From a checkpoint of a small transformer trained on Wikipedia.
Size: width 384, 6 heads of 64, MLP 1536 GELU, vocabulary 15514, 29.2M parameters.
Training: a variant of Muon for these matrices, 1172M tokens, 4471 steps.
Each number is 500 + 40 x the weight over its row's rms, rounded and kept within 0 to 999. Layers, rows and columns count from 0. Numbers have three digits each. The size before them is the row's rms in percent of the matrix's.

# layer 7 attention query, 384x384, rms 0.134, rows 92-117, columns 0-127
094:543492587464494546539463496454438464534498536530512517463472483503444488522492559532404485470574530480446538536493501499504474493557510535478490481493448503471439532382479483502545557480478467468509495492548595445519497470477530604455457537498425537531580483511511482570416513544414549571468510448500472521574493425503516544478476521512597496495513509406521498442527490528497562530572
094:541435534524476452476500530503602551564505501575560491501471523493476475506531488450430512425526508461479451466477517491502487562468492454513601417373440465559465515571548489496511495612518488470486548564494492511570520531576496439513540448511466523484577404588522531449454473376466491469553484540453523500472481605576465495482488436442536493485494397510477505517504481501452508521424
095:460522473415478548495481495576462531520519452489471471486507471529543423534540577483475471516516471438411443503493536506535421551412543540510554484492571470444409513489453496565499458483528505642426518529473432546523492508485506509533504521492433549504541533499481481455532454470451497489529477601446500424538477543565574496524482531530509550431569507507495488538435501631472553491497
093:554417499510516498501421462458483438433508475475481491432521567502460544543468460518446488504551537488452536459467405485549503517503519459564473518495457573512524474485587481527508562518527465500471482504491537509508524445428442462495466466515553497478531489504448509506523502513456472482515518474469470585474498462532526468469479522558503503559403585482528540472507492517544495442480
090:469498467556473456502464517472481440507438513500485546485537486506519506450454510472472522481491476460517500515518516490543560512549517532557515455536442502495516474487531535519463443531515551530507512457547473485481469490601462510520563544480479542494451447483531483478554460534489493464510499492549483453598454399429527484538508542515502530458502453557557471458415595551485497521491
100:478492555460510434500469456527561531538515474536452510466479542481457526483530541470504495498499501480467473580529457526434457527497572521463546511542486463524531447500503481520444508474512467461502401535466492448464448480471546459548620541470505521481463525488475468470571509531525465544452469553564467506509467528544497484501473530528531560530499493539477539548495503472480423447507
095:461515514441473453481454522524470448445476521500551451575519548471530460572545518438503505482545522532521471488510523491450503510480469513455468515483495555538510535500515462443487494473559476521500435494452545521542446460582477486465535416512466510469546539470451529495554464513533463485510472570514467475421493528436516505470504491468480481436526473520508577544529487481530503490502
100:494436516476465578496545514507580410501510457478490466536461522565511552501514484533514503542502482494462438482521478525488471472426517511510424490440550552519550548520536488579553443547469509523555426402491560522465520576511555577440542487467519523571428528494544523439454547517488515479457489492504446474562472472527466497470502471508494492508473553467553511516516490525495466545458
099:518512475582431454457499466484465477585459511478467602497453507553451496492456396410494483563589500456496479477487510563431536543546587488535479470472425513565545522501571444526449503515502537461494490556484579545479477526544549541536494486418523483527528538506489482431518511484506473463442459556501521546550529436490471543511414565539483491512491524546437521545522445446445550514449
103:473589473500502473524572485473545494472476511530544473478512511499472536465562405481465568507496444523574476555478558541550476421577512449455483548530458493558454490550532428527415513511528528491466481506500437539519471483525542539539496495562522548506514557499523543484484456447557559494508462531477516574526532485507525529449456422494526554468472562603534467536448483484488457540465
092:509455498460535507505486462430490489565467495394457427465466467543547503448485454487480553488485574536424525480467460471485504471555552502472514502442491544507623450504473525571576484516494596485502528502417504418531528492518520463473515545469489503468465435443458534449427506466496462545538480493532482438436520506457490539507498468538526514443490519557493540496510503522504489517531
097:413432526500450513492495576480471495439517471508513493607479506498511463456504520572541454488509508486542551457543494481497430566486472529484487477578460524505448442443577471522537508536524497498508503537468498493409546589624485513512444491539548524455526424471490462490498458543482496520535473477407532542460441526476395505469477503553506458543514478544521462513461498548509515423517
090:612508483563526450533432438522546562541471517548521512478463572451504521523524524528447522480441516500500467479504498468451574500479528465558495513440542475619544442428527536460489477535487492509484470469520555470436479560481545486473493422576504491457540474494565481467525514484494530501524480542435492448413438490505578491497444520515425453448546538437511532524451522528555474574509
093:525534516378436486533503432472542456544473546531530502497517542502464421530453455445457536521489533434513578493592468539474547528466529522488440572540456592571546463529466496536420535541465514541562493449427504548530486519470539506510484438475470498539437512463585579551456502510575488458481553462432527486538526487558573542510492540475509465529532466588511485502471540491525460517583
095:498553466465486490418459506477475500554437550466505490526485515484483504504503468502491564538529565527410525524524458571641502477522526490448509549528482455510531558522496562520491471441446543535518507501451431490435488467517475566475454467488571519578524454506406496530543501481490528432568519455468503516534513467497517453522491491534506493585553481509436574554517489544511507489465
105:461476495509493501437524523482418406482599476510466527563489589547473520476387493557468546466406530492491523445426526468542497517478529533582509546419448466513503477544480476461458497503487541437493474445559546481473465485490503485482535422441522525563590529484504557524468488519509544453529500460496499536517490496452447531515489494460528493472505516512504532499477498433499476516482
091:507507499510471544464513513562421550504510482516491558491466570478560558502494506466471562517422503514545536512553508548552494538517534484481526491493527488467498559454497501447485433510458601447480477473558560542469443506538512460495527493518520487523418484492534540505496524484455468484485514520601489535485485468442424499443485496496466522438419490496488554534502525530547535434532
107:473516430418447513435470507451516520504482522511464546536542463528435475482525498511446484540552493531540502517541539531463453476481541494456449474494503523453516572567519469547510456496469533471577487509480488518476510490452527553482463478459532478546539444509506526480497503595456479484516498431479559574559503463512465511535515444523594501449500444486433530538504428473450515467481
094:560497536518505498551458443452594474504526535533509494511500527521503492550548484489474445499482528468536576523513489527499507532479527528531471512480357510500531496535528427522493482483512533580557461515498465503499496459512548527534624428493553536498466522428514503530483477481506490457523454567539502535475475453463501551407401483499467468533480489536575503552467455510471460498451
097:422439494489512466499531497415462523503523460504517459439478527533479526517525476531481490524553546514473496477550397528531508565431520460562495510478534546496538535531392457629515504488479487527470510488556519502509506529528523532481531433453433533482506518544492490416487475523510519533497451501485508450546554509484475464510463558515509521522527538530423518494527451457508498488452
103:450499452414529519494525541496483481526552541550436539453502547455459505523495476552584527517526508446546523472499500541544526483509502453505476458534517471482552547492516512546514540517460481491474468520496492539479502407559443547497490478528430466556458521514459519491492499511479468536462521479455426571538506467511489582524544527455548502598477519523514482523499547520485468426477
105:529461444470463488509496512433559512444580579555488537487501510485431465490475466420429528514500515495504555543493508560481532484440499528539481514484444534615585506532534494537519563449496468486544434435495496524483527449464531561427519491474610514546435440431464495506502494428448549436475514453452546536500482460410522457495548462524604532523482529526515485546443466502528509535569
099:546458509528453538507550457507533479539537518483567483513454553431476588548519427508596460484564534461554463454486502519506471496486570503518506487413474533448536542513526459500439528461536500503460478502594505545416504513492484476490510578519534450479483508535543459529453514496489440437513466517438530514551459462480552517476489480513489507452483470549483490426526461489515498489509
092:426446529503515569455484474430488428498470504509517535445485538578410549523462437520553512532490608475335470534503424508510507508525490464478522481492433476521571478531452461616510536526513438464572495525603418459522508482504545512456474498549486496526463464532509462553518536491453514528546561496466568507541497495436502512511446509485510478505488486504499544500512454485456472496482
098:545495493480516557473535498487480477451489426476526480503503392570535480525513521527539459457420522517505518494488514467465485523529556505562495479510484549528575458455472506569485478520550476530584522452487489458546444492509463489462483447488542384503483446526512483500476459531479464494505466496514525485503452475533498508470596442564533531480477465466466501532466497516520560545566
097:486457450574511519486508481543490555519534506497495451446479452511594518489540485509485439561516480501452473456459502521494555477473461524484459453503459495500447515499561510491482569492537402551515508465509529562511433471432437540534491548540467472455517504568460458459466551512542486481494494494542525496463380525496499436487462469487514580488552492549551537555536474527518535462434
# layer 7 attention key, 384x384, rms 0.131, rows 92-116, columns 0-127
090:486526499530553490496515505463511508452467504477461440469529503493535464489438449554440491520565533455523484541459408533530503431492480536518525455568483520562542511515452484481497521436495498535521418525446506436565569527404485437460496497479458545471518490524474530476562509504496504481566487449579495537519567519526523551539544507575412470539482518542469459520485546501473473573492
088:542408447478501514479533474480496496454486471460470520469531475445531488565478462441443579460470411527518536463456552538508537480562521493430521511586472558414505456526442542502462467529410574464509444426480436498541550501547523410513493513472498507508497476512508512489521497522499474523482488517468461521511530544496500542520518491489523484511514500594483533515483480416486453527476
086:518553482472561479519512560489452529460542488520496549533513478515498506483526549493526475440519525466442541479461561491556489505508522479514520501536479551472533472503514525538521479475511516535455516497614470462525543423536527420514399447517438490535533462506508518519495501541526450483518415528487488517518497425619542454503441475430456562563521482480527514462448465515513500477427
088:445506378510523558511483514492551500531515511553466494557497519496546517481484439477471495522481449486470485490555563465530538510472562509511537477549536515512466588496545560479510531551477494494460559547549553515509493508419566526465471511494439526511429580571430471497481405541471479482468519565491504460410549510381523455518510488503448429475510482487512482562539484538485494512544
091:498491484531530514491449480479454500465514556440430460484492508425532531542479497442530484514527459486521475525464493495488475557489520549448523442578482468389515535518471519496558458406483478549495477527528514568503506412469480515471450473476492488521522506540530555532498450555483502530429489547530497581523515506473513598577513478512501601507454459510496466501367428431524490455482
091:495517496504517499495517538443509478562553512525458453496490488471446586481513464510485506460467521547586501420426466502516506480522483504497552534537507516504515530488592511507464570485482533514525495441514441549481423503464575523530593548607462459438541496516490496439527510560522425439529544547506522497480486482480480489488403501494523470484449531421510439481492488469546498500467
089:542532477444454402488503471434509433454441485527554554457492485429494500467482509474588567449509504501566502452455470478532472525550440537577519461498522521481555528461572444523528474590541469461520558493515507452497498552528475379513510516524498460524441496499460383488528466460530478501522420599514499475456550478456493498450485479422477518513495527454499483535533504534465429454469
090:505443470415450548563543501539533550495454444523573484537495528515500517529520441559468510554447492503495499449504492416471466467455518481492498483492512532580521500509533424525539468624470569485449495510444557523468497493544560453446535464515474507522426482509492520511474493532449438563538492509559560520516487503455501486490446437500510474511493466519524563542515509498498537525530
101:527484496455463471476420549529490476551514473517504459504572569536536491430494532546446527533473408549574428484572510468508500546500571436507542464513507469484417454563465410491475514486449555524539501473525478528449544519529487481527531511548505477520457511475472563493510486479557516558497459533559474515596514451480416528515438535487580567452492511545492519442540488444480436511510
090:524495503462520481499549555446489489469424538454588445442528500478549542513545527503464517511516443500524503449559565530517447421379515489555551463463491478574426499464460429531462454544490522521551480544506552473494511544501510485499496475500497493571521501468518505468431527472457566530475457488499524527424451544488568499487497484590510561458564487594457466487426513398560548480496
090:458468448528559466572456556479503564516517510512536503510511495526515494495472487576450451543470521566485556487535432547562482469498489504467475504538508480468504520517535545515536486489510459537435539502439474494475492447434457574521452459406519536473495582566472466512485512542491553493471441501487438554537530509403500570559444488562418513528510556510418493557562479582450447440439
090:442532557564472506490542494514474484508498442493568519506459524454510488542551444553510518491516471477484512425436480556498480523456384486550525458517499523517513528594527486503509556553462557480523472505460482496563557570504472426493477494482600518465520433487614488441528467564544569454519525531473496515485553535503506497480559580583446480460456501515444545494463527499510550529495
086:506513523500468499463488585520528498533489458565495451511440519433485438471442452530530427522430429489483475568532529474447544594517443564521481546521488485428511464531457461485517506505552435495481482472479536554529508551496467497573467486492530425531444432518530491528454562445540478473473475480559500533522508481603462497534455456456491454457505504421472467497512491482544488480565
095:529524488490500496453434456538517494498551457528501549495474453502495510534494481535538570508601469525501482533508443504543531469476519488507459551450605483573440480500502472435508403423499491506539473497492440503506549571462503445493428458507552510538365437504639504511528474555488516518505548508510553604457488560396508497447433514487519504493533541586554432569511490495562522480493
087:523493540475559475481543447562468479499525541483476457499579433484548508459490477483528534444490484493512537479462504558468477468555471481531450534424468396518456438509540533460526418508520542505470574482472506540551565452486542474489451528491513548580514521557519542469488505485521426598477506548532480502442522481542518550494464528527460480557448518494505472545375500520537477460427
098:474527535442507517452501482526496477472470505509531522531489473525488517472534561490496485435486494477521465473518453560510524564451517550457538522514526525519583473558511398478538529525428546511532544485463447492450529451539368487493490482512575479493467543479510540516510524501496525496534451493532515476510439449456530531493541559502435559487483511502498461510524493492498492481569
085:502512525465529465452438576395488449507516514467478509483461553515524514446478500571414571525486557488534514518478495506496489491445514540536469492485475491582462515519520451602490497504447530521599493490497471540474581528517526499505585521455535470554466490429585488487494484505463446474438530451514450567535574484550540506515536569470523569504494501500470478444475460480449512502443
101:525520502521574490552515524569515427498510548460482511501497459483498427543487486522551481510459465497519522493529484499437523433513526472512423469544466485531543457501507446488487466495593477465504437517552486515483516571447493442563532569503552432539484507548444510474535523514456496500476567500465453453455562570489467515536551483498467527551472584473566522466501458535477486434560
089:475482552472475471502560443520466523479486501537568510536531487444504508482465487479489531491519535525452509475533545493507421461540567460574547548513483468512536533518536494436430471498508464499446531483472533427523536589537516441456465483524560572589576502504546498481544462548439491537576537448449423492547514550446582462511523544491530501557561464478423513504458548492519552556548
095:485492476486526471444558477481454480554526434496521537614437538442481526556451452518493487520516449516573504491457479499520465554501526534518520516508505489474591526431511508460535391439455541541558501483474457457525514514577545478507499418497475547521484461495519440479450565487515503532531507516437537428582460495532484480489491492453524498489461497502483516584522522489513546519535
084:509496515422510534493477490424486520478511533565500567535501495516434464502518531535502507534454594453506496534490496545525482457499569499495571451491506522530447591484470483468581583485496469539438554476433492455503484477464453477478492495505485458579546532519471445609523515554465545528508482485543424501537478442495470457478453459519470545495497507489534509440428479432518544492455
101:521467543430477554460428538533507480458497565463504474431537485509543504552482597600553483539442500552501491426588536513527472449425582464487534420479466510542490503541516400529513511519525531447496481483531513449486494524481496547488474484550519514603408521497500531538489499489452527545519532492535472442490511595546488514523468474420454548514511534597515533450523480468484492493457
087:538539492605451474477525440523492470456576508519584475509484489533491447544475502525477475511517547510493504474536453460498407526503451542514499443531466439524443463545426478533484457531477509506515522543576449556477524479471535528523553480559554491544436558562460478481529552568527467524457491515495481546510520546454502538498514571576531588469524457505526477453524501529544545505578
084:474465498489473478495404480464527535512501497523436516444485473573449504547527471550460485470533477478536510465510561501496470628546484538452486545472479507522549492520524425500555479399502491521468535528511421484469453478506533533462575446438468482521473528455459503427540504420460480524419499508593519475509560532413517421477486509487467540498574520497485473484456457484460587467468
092:441488566551523539502564529511389522396512454414482487503501468491549497606444470569494516446482496507494527522540405537515484509485494549513464531471449501542498476527516526491526478460517574512490546519397505468562467464469567476527509468526560463530488489524510481532444464463514560468563537474505486520499518445488540553460582519423537522437515443511454490590479440527493496523521